python train.py --n_layer=12 --d_model=768 --n_head=6 --n_kv_head=6 --head_dim=128 --d_mlp=4608 --vocab_size=22710 --activation="gelu" --norm="layernorm" --norm_place="pre" --norm_eps=1e-06 --positions="rope" --rope_base=10000.0 --rope_fraction=0.25 --qk_norm=false --attn_scale=0.0884 --bias="all" --tie_embeddings=false --parallel_block=true --init="normal" --init_std_qkv=0.0204 --init_std_o=0.00417 --init_std_up=0.0204 --init_std_down=0.0017 --optimizer="adam_variant" --lr=0.00037 --beta1=0.95 --beta2=0.95 --weight_decay=0.13 --lr_head=0.00394 --grad_clip=0.5 --warmup_steps=372 --schedule="cos" --final_lr_fraction=0.0 --batch_tokens=65536 --seq_len=1024 --doc_mask=true --train_tokens=1046000000 --steps=15961 --dataset="wikipedia_en"
Each number is 128 + 32 x the weight over its row's rms, rounded and kept within 0 to 255. Layers, rows and columns count from 0. Numbers have three digits each. The size before them is the row's rms in percent of the matrix's.

# layer 3 MLP down (transposed), 4608x768, rms 0.022, rows 3319-3344, columns 512-639
098:138159090133123128126184175131104104191098101075147097098170117157075095175123134198067079086142116102091108151125131111058075105180126110067049124152121141118121165140159184102157102148145092100142138107159114138064119108164121134090135127140181087136105152125163118099108121144084106152163106158114110124146094129166114120073070136136147145124114111116166149088171101093068130132139
109:131124111118170158095095125132119102206095174144179104109119133113162195054173143099112090181142055056118114099142094126129097076162102106139134110102103076105095125133173091147077174168165135073116103157090112130189113128109134159067126184130092073123095146148148099183108100146143140160135142149117055179127157146158076132166121107169141160137109134112025178049133044150099171096160
100:128124101101162159117100155147157092177185188135154129142074131096101112129132146192131075065129106220084142160141121116149146176103128069158129118167162121120131126151076081116148118112061173102130098142207075145147028118113188090160151110150165170143110106144105127126098097162130164166144138157085101089090111142165157121157109129127108158085101175147123113173180086065127166149144
092:078118107139172170136132136124066108184138103170058159072152098156170110134094154146130101146127080142136133120120160104086098161176094122153137181130130126103166149071101138095108121090126124133047117115141152160146096134153116125115150207152117180135074139062114088110122116113138158126118073137144121137195119085168088119123058152107070154144126141127144146027122155075133137046171
113:126148097141092166181117108163121076125114166104115126143123137109160119137133132122138150097141055100103105219148133132120123149128119118152091147101113132116105148071096102114108121163151099154097111115109060116119151167171120125125110160159133122143139164099139099119127146076110105148125109103178139141142184127053146165136093102130073129138097106171152120144141083165159068143102
114:107184123112103081144162131184136058088122104087125161112145147190163111135105140108148109169118115078176124140164125107150167148217090060184133112101125099114102096119076102109150099135128097093142093115111162080112132104078167156145073115176104167122137133120130045164081147127119172120150122114161132179129178108133229097086137147053112129122109119138119120163114109118141128122149
105:095095131116143132137091061131170101081018116159142084140171125084148100146145186142149140158112123180125136104089133126139111100121125151163103073150106127138151113110086178106104087128105138139126082165220100168169228139139099109143146080133142122135125151100106141097066170142087141103139133141083126108101118104121141095135131109120149077192140122110134141121122113154153134107154
100:171138118115119100155072201124109079142142148141139129161138078078095122085102099178157060134131133133121135176155170152183167144152146126075090140081136157123076119206090099077104127129133073074192137136108150138174059156094157091131156143084095127075146113108129154133113117104152141140154181113136087153117108164140139130131103179126128156135158137109106160134133115076105120099139
102:112099136115086129141144144086116152146112124152108161109112111137142133118178144137150125169116099057117150161111153121119132192154104102122114117120140149155142138097124198087095159103136138096122136160158128099139075136163131179107130196119101122185086177126157118064124115058107090171129093071230077121108102138188091198132116151094068180137124071126069067159157120117156097107105
105:148112151098070164122168106088132146160150074112103127131166120087143134133126148131087154148084154134115115136117019139148183151136073123095110157107125127092157159127134083134156127101148100076129133102120139125179224096140118090124101173117116075169092130127090169190119098161136169134112171133115122150121158094111118127159139109107184150140133123154053146169139090148132088100108
101:169120093057156162101145117129095135161089153134168124170104138122163111092108074109143135169179144125063173099137134157084064111137192156099127146160122128094107174083113065136108098199127138148133140082123177088146164105090105087132143080136185116136094162108161147072156157118097106122109083125118130130143150167158209097136142080107106180146160113175185158117151151075145062105149
096:189137141097173125149084108105139165160126110140121133072099173119143137117151104141095159150101067225097144132126163103107132182163053119116074165153169172093135115196168143111138145104115095111101115144108135141119040138115177128112068112170162156140093157090108109152168082162169120157092095142080107140105076128126078140163100097103097128137128092130124115083069097086135164104137
096:115110106142083192166117127109138190166130098130160171147106075129124115184157159148099108108097083118098159057144112106159164146169102141118086122080162134114148127133135119133144154104137098094095141183126163142133151144134197186127118145081077163106076176131160143157158126074098140138070161133158065159126108190070103115120094086189164138135090133138132077131137091092135090130089
104:186099032109088123200176152148095090140072160093149083152106165065166085138116157106153091072084080108150142082086163139180118152151132135152133091116131138102063152152152202172157116159084130144151105155151115125083131142117188136137174163140118113121141111114113147115111113146104174154153109110097098098121105186119101134154140142153140114158194117107087172123144137131124206157162
111:133196105059111127106116084111117101103127091116169123144159151110102113127106156170133092105101161138157086158123128144137105098191137134120120158153121115062124109145097136121184104160169146186150121118079066153031171104112122115118121113131109135148117118115114140098152128109129129132176063100152125104068113137090076132160100060111104146150128104174064100075141129113151149166115
090:151150090143116072140070131203214113122100159083171136100127135148076148111132083163158133111121113146129161075129163180100128139136120164086168171090160106184144146130122139143117104130110130114194082142124093097148118160104113092144118121148190092131124112089152087151109055099151160141141067115129180081206110121140170129128107149150079134119097155127131131153118113084159127174154
096:096101155150162094135114134175068162158106104110073096123118140186112126118167168111146119099100153148152145101134162146126178095156160084133173094135170143099110105160160119134129149155112146121154121124115114020126063135133180111133142186074100139085137152112133167135191131099118101134153093129153129118096131155117064160061207107184150104109091145124107119112119110135120206105096
099:118162120145061083111156171103149139105181174090107189166134115143181082086124089137156114148166048175086149115122170127119121144150094071124069119156177152142109168161113172162115163108155086091129141157129077168111123090117147121161102126144142156151062145076095192129135100147164082084130156103194091174129134146079154105137086147095130142158106072069077102137133129167141104146130
107:113167036115106133192128124128115068088146125143150106103085137178076080101138118192092144099126098122079100135104096093110216147094102144097154090133116124128106100169144101136119058089176065136123093083167131098139155103144152135137091109136104129123119121119154145142069092176109148220070111160146168140119079112106172083132120122120171125132213109091117146107135156104121132109149
101:138150121075126135156156140128125159162170139078157132112121126175136085108120138071082144114102140134094083076168100138131175082158152173145041097170119110127129149112125130090146111209140128094083075107126122110104054190108157096125114187192141143131095121169086161097132110171117101098147060131174112160098177169133082148079126149142100140108141120090133114074120093172169185115118
100:133083095091139139130141128180158093191100128079155108148144105129201116122154140047176117155119126168136131066128115097129102089144165124133134112128121133078137113132139183163106116167113245148111101040139094115142121129099160129116100124092147122117067150112093106112128097158130137158089126152130147118138106096119119139100170099127129135127117092118126138122093197081108111114100
100:173095089126136147121101101109137093126113109158118083161144086129108085094085126137191106154134178180165119175067125073128155203126155093132119077115166150118119183117094139158216120090160099135075198080132159117128103141169117114134144090144089123112184168134122094140121119082133113112135173098144148105134136161145123098096050132151150131182122110140122144104088124175105049144213
096:122101136180132064147116127091135151114122072125119065075161114132169065133124207102125136144122121117130199096146085113063093159166132151112186109121177116123141136116118202172152124100159154101171160140133189093142096106124069122182027113092109125095108148140116141071172123141090075070118146132119122070101095085081106119085132115145177101140125091161133129112136137148168181151161
093:112116100121115129142158114069102191102088117090180107093156101108123116119084102091139099077127125131138148071085156157132138135128161119060095067173113080099107077141117127161221102110078153155171181156206149082093079096129118115104097138154097077144135142212130114151099162129175180116138177083175147084139139154152150169122135107068111091130169156085132126138109050138101133086172
096:114127151135169153187117092106073122116093129194163144146124031144153120111103125148105142101181151102119099173177131115139153150086184094163139108138205103149178102138128092165164079141167152125154149130157140141135150111197091111097121178113109171144099136165129168174141151117126132177125040106102087103154112122169124148107161051184164163202162138163117155144145147140095124177119
096:146131108157140103192108091146117119213175116127134135157102108151137085189156119075103169076089148163170132154158182100179090070113135092100134146113107100138094117079183110118121163160104098170159076086086144161150064090121055211115116147109078137133161162115151114156122141085136097118146132105129126111106110155106064096115144108159181123107081127126149064144125133137128150100121
# layer 3 MLP up, 4608x768, rms 0.0271, rows 3320-3344, columns 512-639
108:127134172109093128164200125077133191083158104102105129178140142085101086152089053135145129133125124175157176108124198088151129151149143109119090134081152169083177125131128174125131085082066144154164132117176119188071085127170100155177123087149114105132134156116096159079158096136133076081122158143184182095123093111148117135120144092146114107117200176135187079169185172146134162149117
103:128101155169154117113215079127090167084107098150091141137136170167160143113092119115138123160104138086142091169154149106095145059197127166138141112103080145122121110154120149156057061142221141173119084144102128140104088194129116132060134098100069081135135131090154140173091193128143143088077104061184130068149146170142140175087104145094172100135162117130135167123094155199097127149143
096:185137162107096079111112108150161133038102165092156125166086185089114139161131155136150150124109175136106144114094113141198144116107150135104134087119114111142086086173149150119125102111116125126208153123144111093136095111121186142148147059125118129114151119210142168102151108131118115110146189100134122148104128185116137140119203113080168117100151127142113110193128143118128117204073
113:105130152124150127052123142108139141072205127134110129129149122139106128090105157124092157183144128191165136070201143134128166095119139144122148135152100085086184135146168100120161089133089054122177073108127179181148102130075172129103152135088102115118123181179139202160127107101145113108129167192081137161107046153148113118121149164093102139199200124215161106103160133105165140126051
110:112094130150173156124141116106164124210155127186080140098104129108136169113106076136160112072083156107115144115092059067148085131101145163140156151136102135098100086151131086146045167100144147151143161146108123165141099129135126150095202106130087140174117130114090140120095099132185162129087197132150121140126102170097117099141099089133142161095147143096086164159148120116152218167107
106:149126099145118132157119163150139102176127103110115157089129175174105162162139057090103187151144117084112154148147136091115101138102154194076104070136157123121074075196193147133094154124109122201094106128109055094136108074107122096164126129152120194156121159094129145113130091159192128132109117122156073120128148116158121139127130125109129099102095155108154132108066134132134163144113
100:072114116166117043097172091088179169112187145102112186068147149186150203146081134109146149133121101131115088091157125121186103129081100131091156124167156076113166124097191098168162136092194135155106071136122144135099072118130090095129064153122140093122118109170147112083152124127094096160112108134155135101054107102158118105140068078119135153116131089115174111081118138139135115150130
106:142128117136136135080123098174222112120151140132112109126095135115086154118104123093119128073153148129178158114115127132190144107087154161148169143100114139165089098152153095168146128145104170215118114167140154098149117183104096123120131140116102115193079115126104148182129142121135173128147163184091118080171160149157100106147147065160152145144177131093156124123142124152119111088112
101:128099104143168105118122124159129121118117194099113131137136143176140160120140141139152082082106150086145111135118156088165075143136106148141181106162147127125112100122146092164101182123142169182136125127116112161094107138098090141106142125109172132128148111174191086097177140136124125134133129152130173091135107148118131130086122108163134127099111147137135148105136185125128155117128
103:102169147201112130132156103106166076102152156127108105103142129112079134130133178117107163065096124074138110193136134113188144115113103124153103086131088089166165119209182166068148165093138129138176122163166101167178091131204141152174158124132100140106156121126042173179070112191145146116108126112133122085164132087104080148117162147156125112090136139108095104119159103180131138159111
104:133101102147083141141138101161159170087109128156123129137159098140102156150113134095092159173136160051084129132130107089140147124051193124124165100079096110147174149148152158113095163148178134107144141169093119141184137140109119102115145139155132159085149092133128127105120111150153114185122101094130179127068076155114102111112088167148162125141152085151159121230159111163134111119108
103:122158151110147079143151118155140119092105115107106087136124182119128144112140117066177149096120146138103145205187123118147139063124157185123229152154116126159117160146107147153131132131141149180126103121090084120176127162141112060122107108144144134112114092135132151133123089173160134164140123059192134081118150136134064156149136173091165112085173090103137135207071167143094097181161
108:107115200173144101171147153109155059166172133105113137074137148189098211126126170191145130124127156124096117166178125118122105126060180140140148084107138095114091099148145141075114099092155093182151089133091106124128130073148118075122102147209152169151096124074124147085083094145189136132073152136153109118135158102141122150162135108070151139116073126027125108107145130168142139138101
113:125145126177117115099136131122169182105191128108134136089140107108101180184092174101100131158098147077124194148122107152138118110079170099130108113132168108223073117134172132145064172103109133047102108164188146066196123112103175134139150138155081180170108101150097079153160139128118125117075176185081128164104134108132100139106175133154134202078159092130118164144161110142115167123058
091:113118151140122151134149099063050122123172145142120135145158146113185142119148187085087111150138138078098107169130088070176111147114127078165106151178111140100106107136163133138119150145196129193109169128093162148123131148125115170131158134107070183153167155173112128111148202167152056109138160169129091160077108160091091132105126108132189173109140123130131120130117156167121116111119
091:179132121127099146131114129034180094111172165178153178110146109113157139130069095120151156207134144076113107119154151099146092126080094187169096129139116097148169169095130159108108081135130068112119111143140165230110138131119104140127105094209161150113140162133140117095119093186135126134118164105098145147127135121165147095197079127057088150178136115143159172122144156127158121118118
102:118063124085166169129124090161127073123111156129160003120113124107066102141133165114167099102084194078167102130136079104132158122114156109136184087132121082122155126134136118082121147177108193187113123096131190136132116138118141137092163073108113139122155128153164076129122153091084171169129138156075151078135127118159122137144108120147141113134135140177157125118122114090130151096124
103:143096196180148117065177098119151174163169136119102127137138104057171171159105151065146111148097144154159151127180137116162090122142174108175153169117122063126137131129142161157135170156054185162157132174099107177115089166143135150112178131124112132170117141116087134157186118110151132067157162079105090136133164121171065174162135112086078085104053144160117098181111118132120220146159
098:158093100161119140056111114156141076079105100110109128171100147097120151193130076136194122098144123122137151171115133085145096183112130096107230136081161150110124084120121147167111151072122145178186166186084127143113120076121063157142153080070086093142164202075132084129146135023176160156114190141064143101188077094159127131193126105149182106117120141147113109154123118098119124131171
098:125157151172112125145111140088101129090110128140088111122128167134112125125061084201046138141120110062119150202097130154125102163159064126096108098128169159135121099150128121096109127060163062124119119202107105150103131147134079124111195135145115176206175088113154143170181126097166103120174179140091118138140135141119110127187112121109128138123138175137129116119130098139151141133136
105:106144094170093096172121164136100125083155182072121141083116103200112143120081183121081126127147124119101103103155047127083112036175110191191139153130139164109126073136164103122068085163155152157180089143160141150039103147115139078126207116134153141104140095101114155142106114100113190166076142114133148145056120187124066170172134165094139111116149113127113049079152069063194161135125
100:133137135096131116091172143158135139117135129124189182171097145137145166147111107119142152105100146118135083161144135085178104085118110114131089124097103065098168054156146084114111110160078096156151097120098104159133114134144186118028188146153151139164107154114135148150081128165168155199116100129105084162112189170153133098139111101113136187104119111102104125075130113178124172101145
098:127116117127181122111123151200132051140120136131157114178124134149139187144178151169140120150108147124156179173164138137150091124131104149203161133091138083126113166113134130106028123138165109114107080105078109169174172125154153141130169108144160189118173130054132157136149066137102078120119163166077099157111114099132139093101128151154155143123080045159122140101126151151149145138094
097:164136094112070098073122147180172136130161140074106105101132237129064122143171132088147124134055103145113152117117131137118116106154083138124155134105081098111060144114146145089078191125121112150139094108092111144114100121080169160208158072138123064132183117089125126095141093148128128105124171138130153121103179151106114123151106212108112097089112116113129086182120128115153163079133
097:102139180125132111081116124063107119066052134133115099107172143083136147049093118164148153148156114116103113104083059133092160152136138164140149127134159157096158148159103143107137096097158136100115176185153104120135132155118167052161166120141196140159090108172108193087124102205140137183101140176166146147141130120144117174129126097085099167127228164175124179103135116126137101147147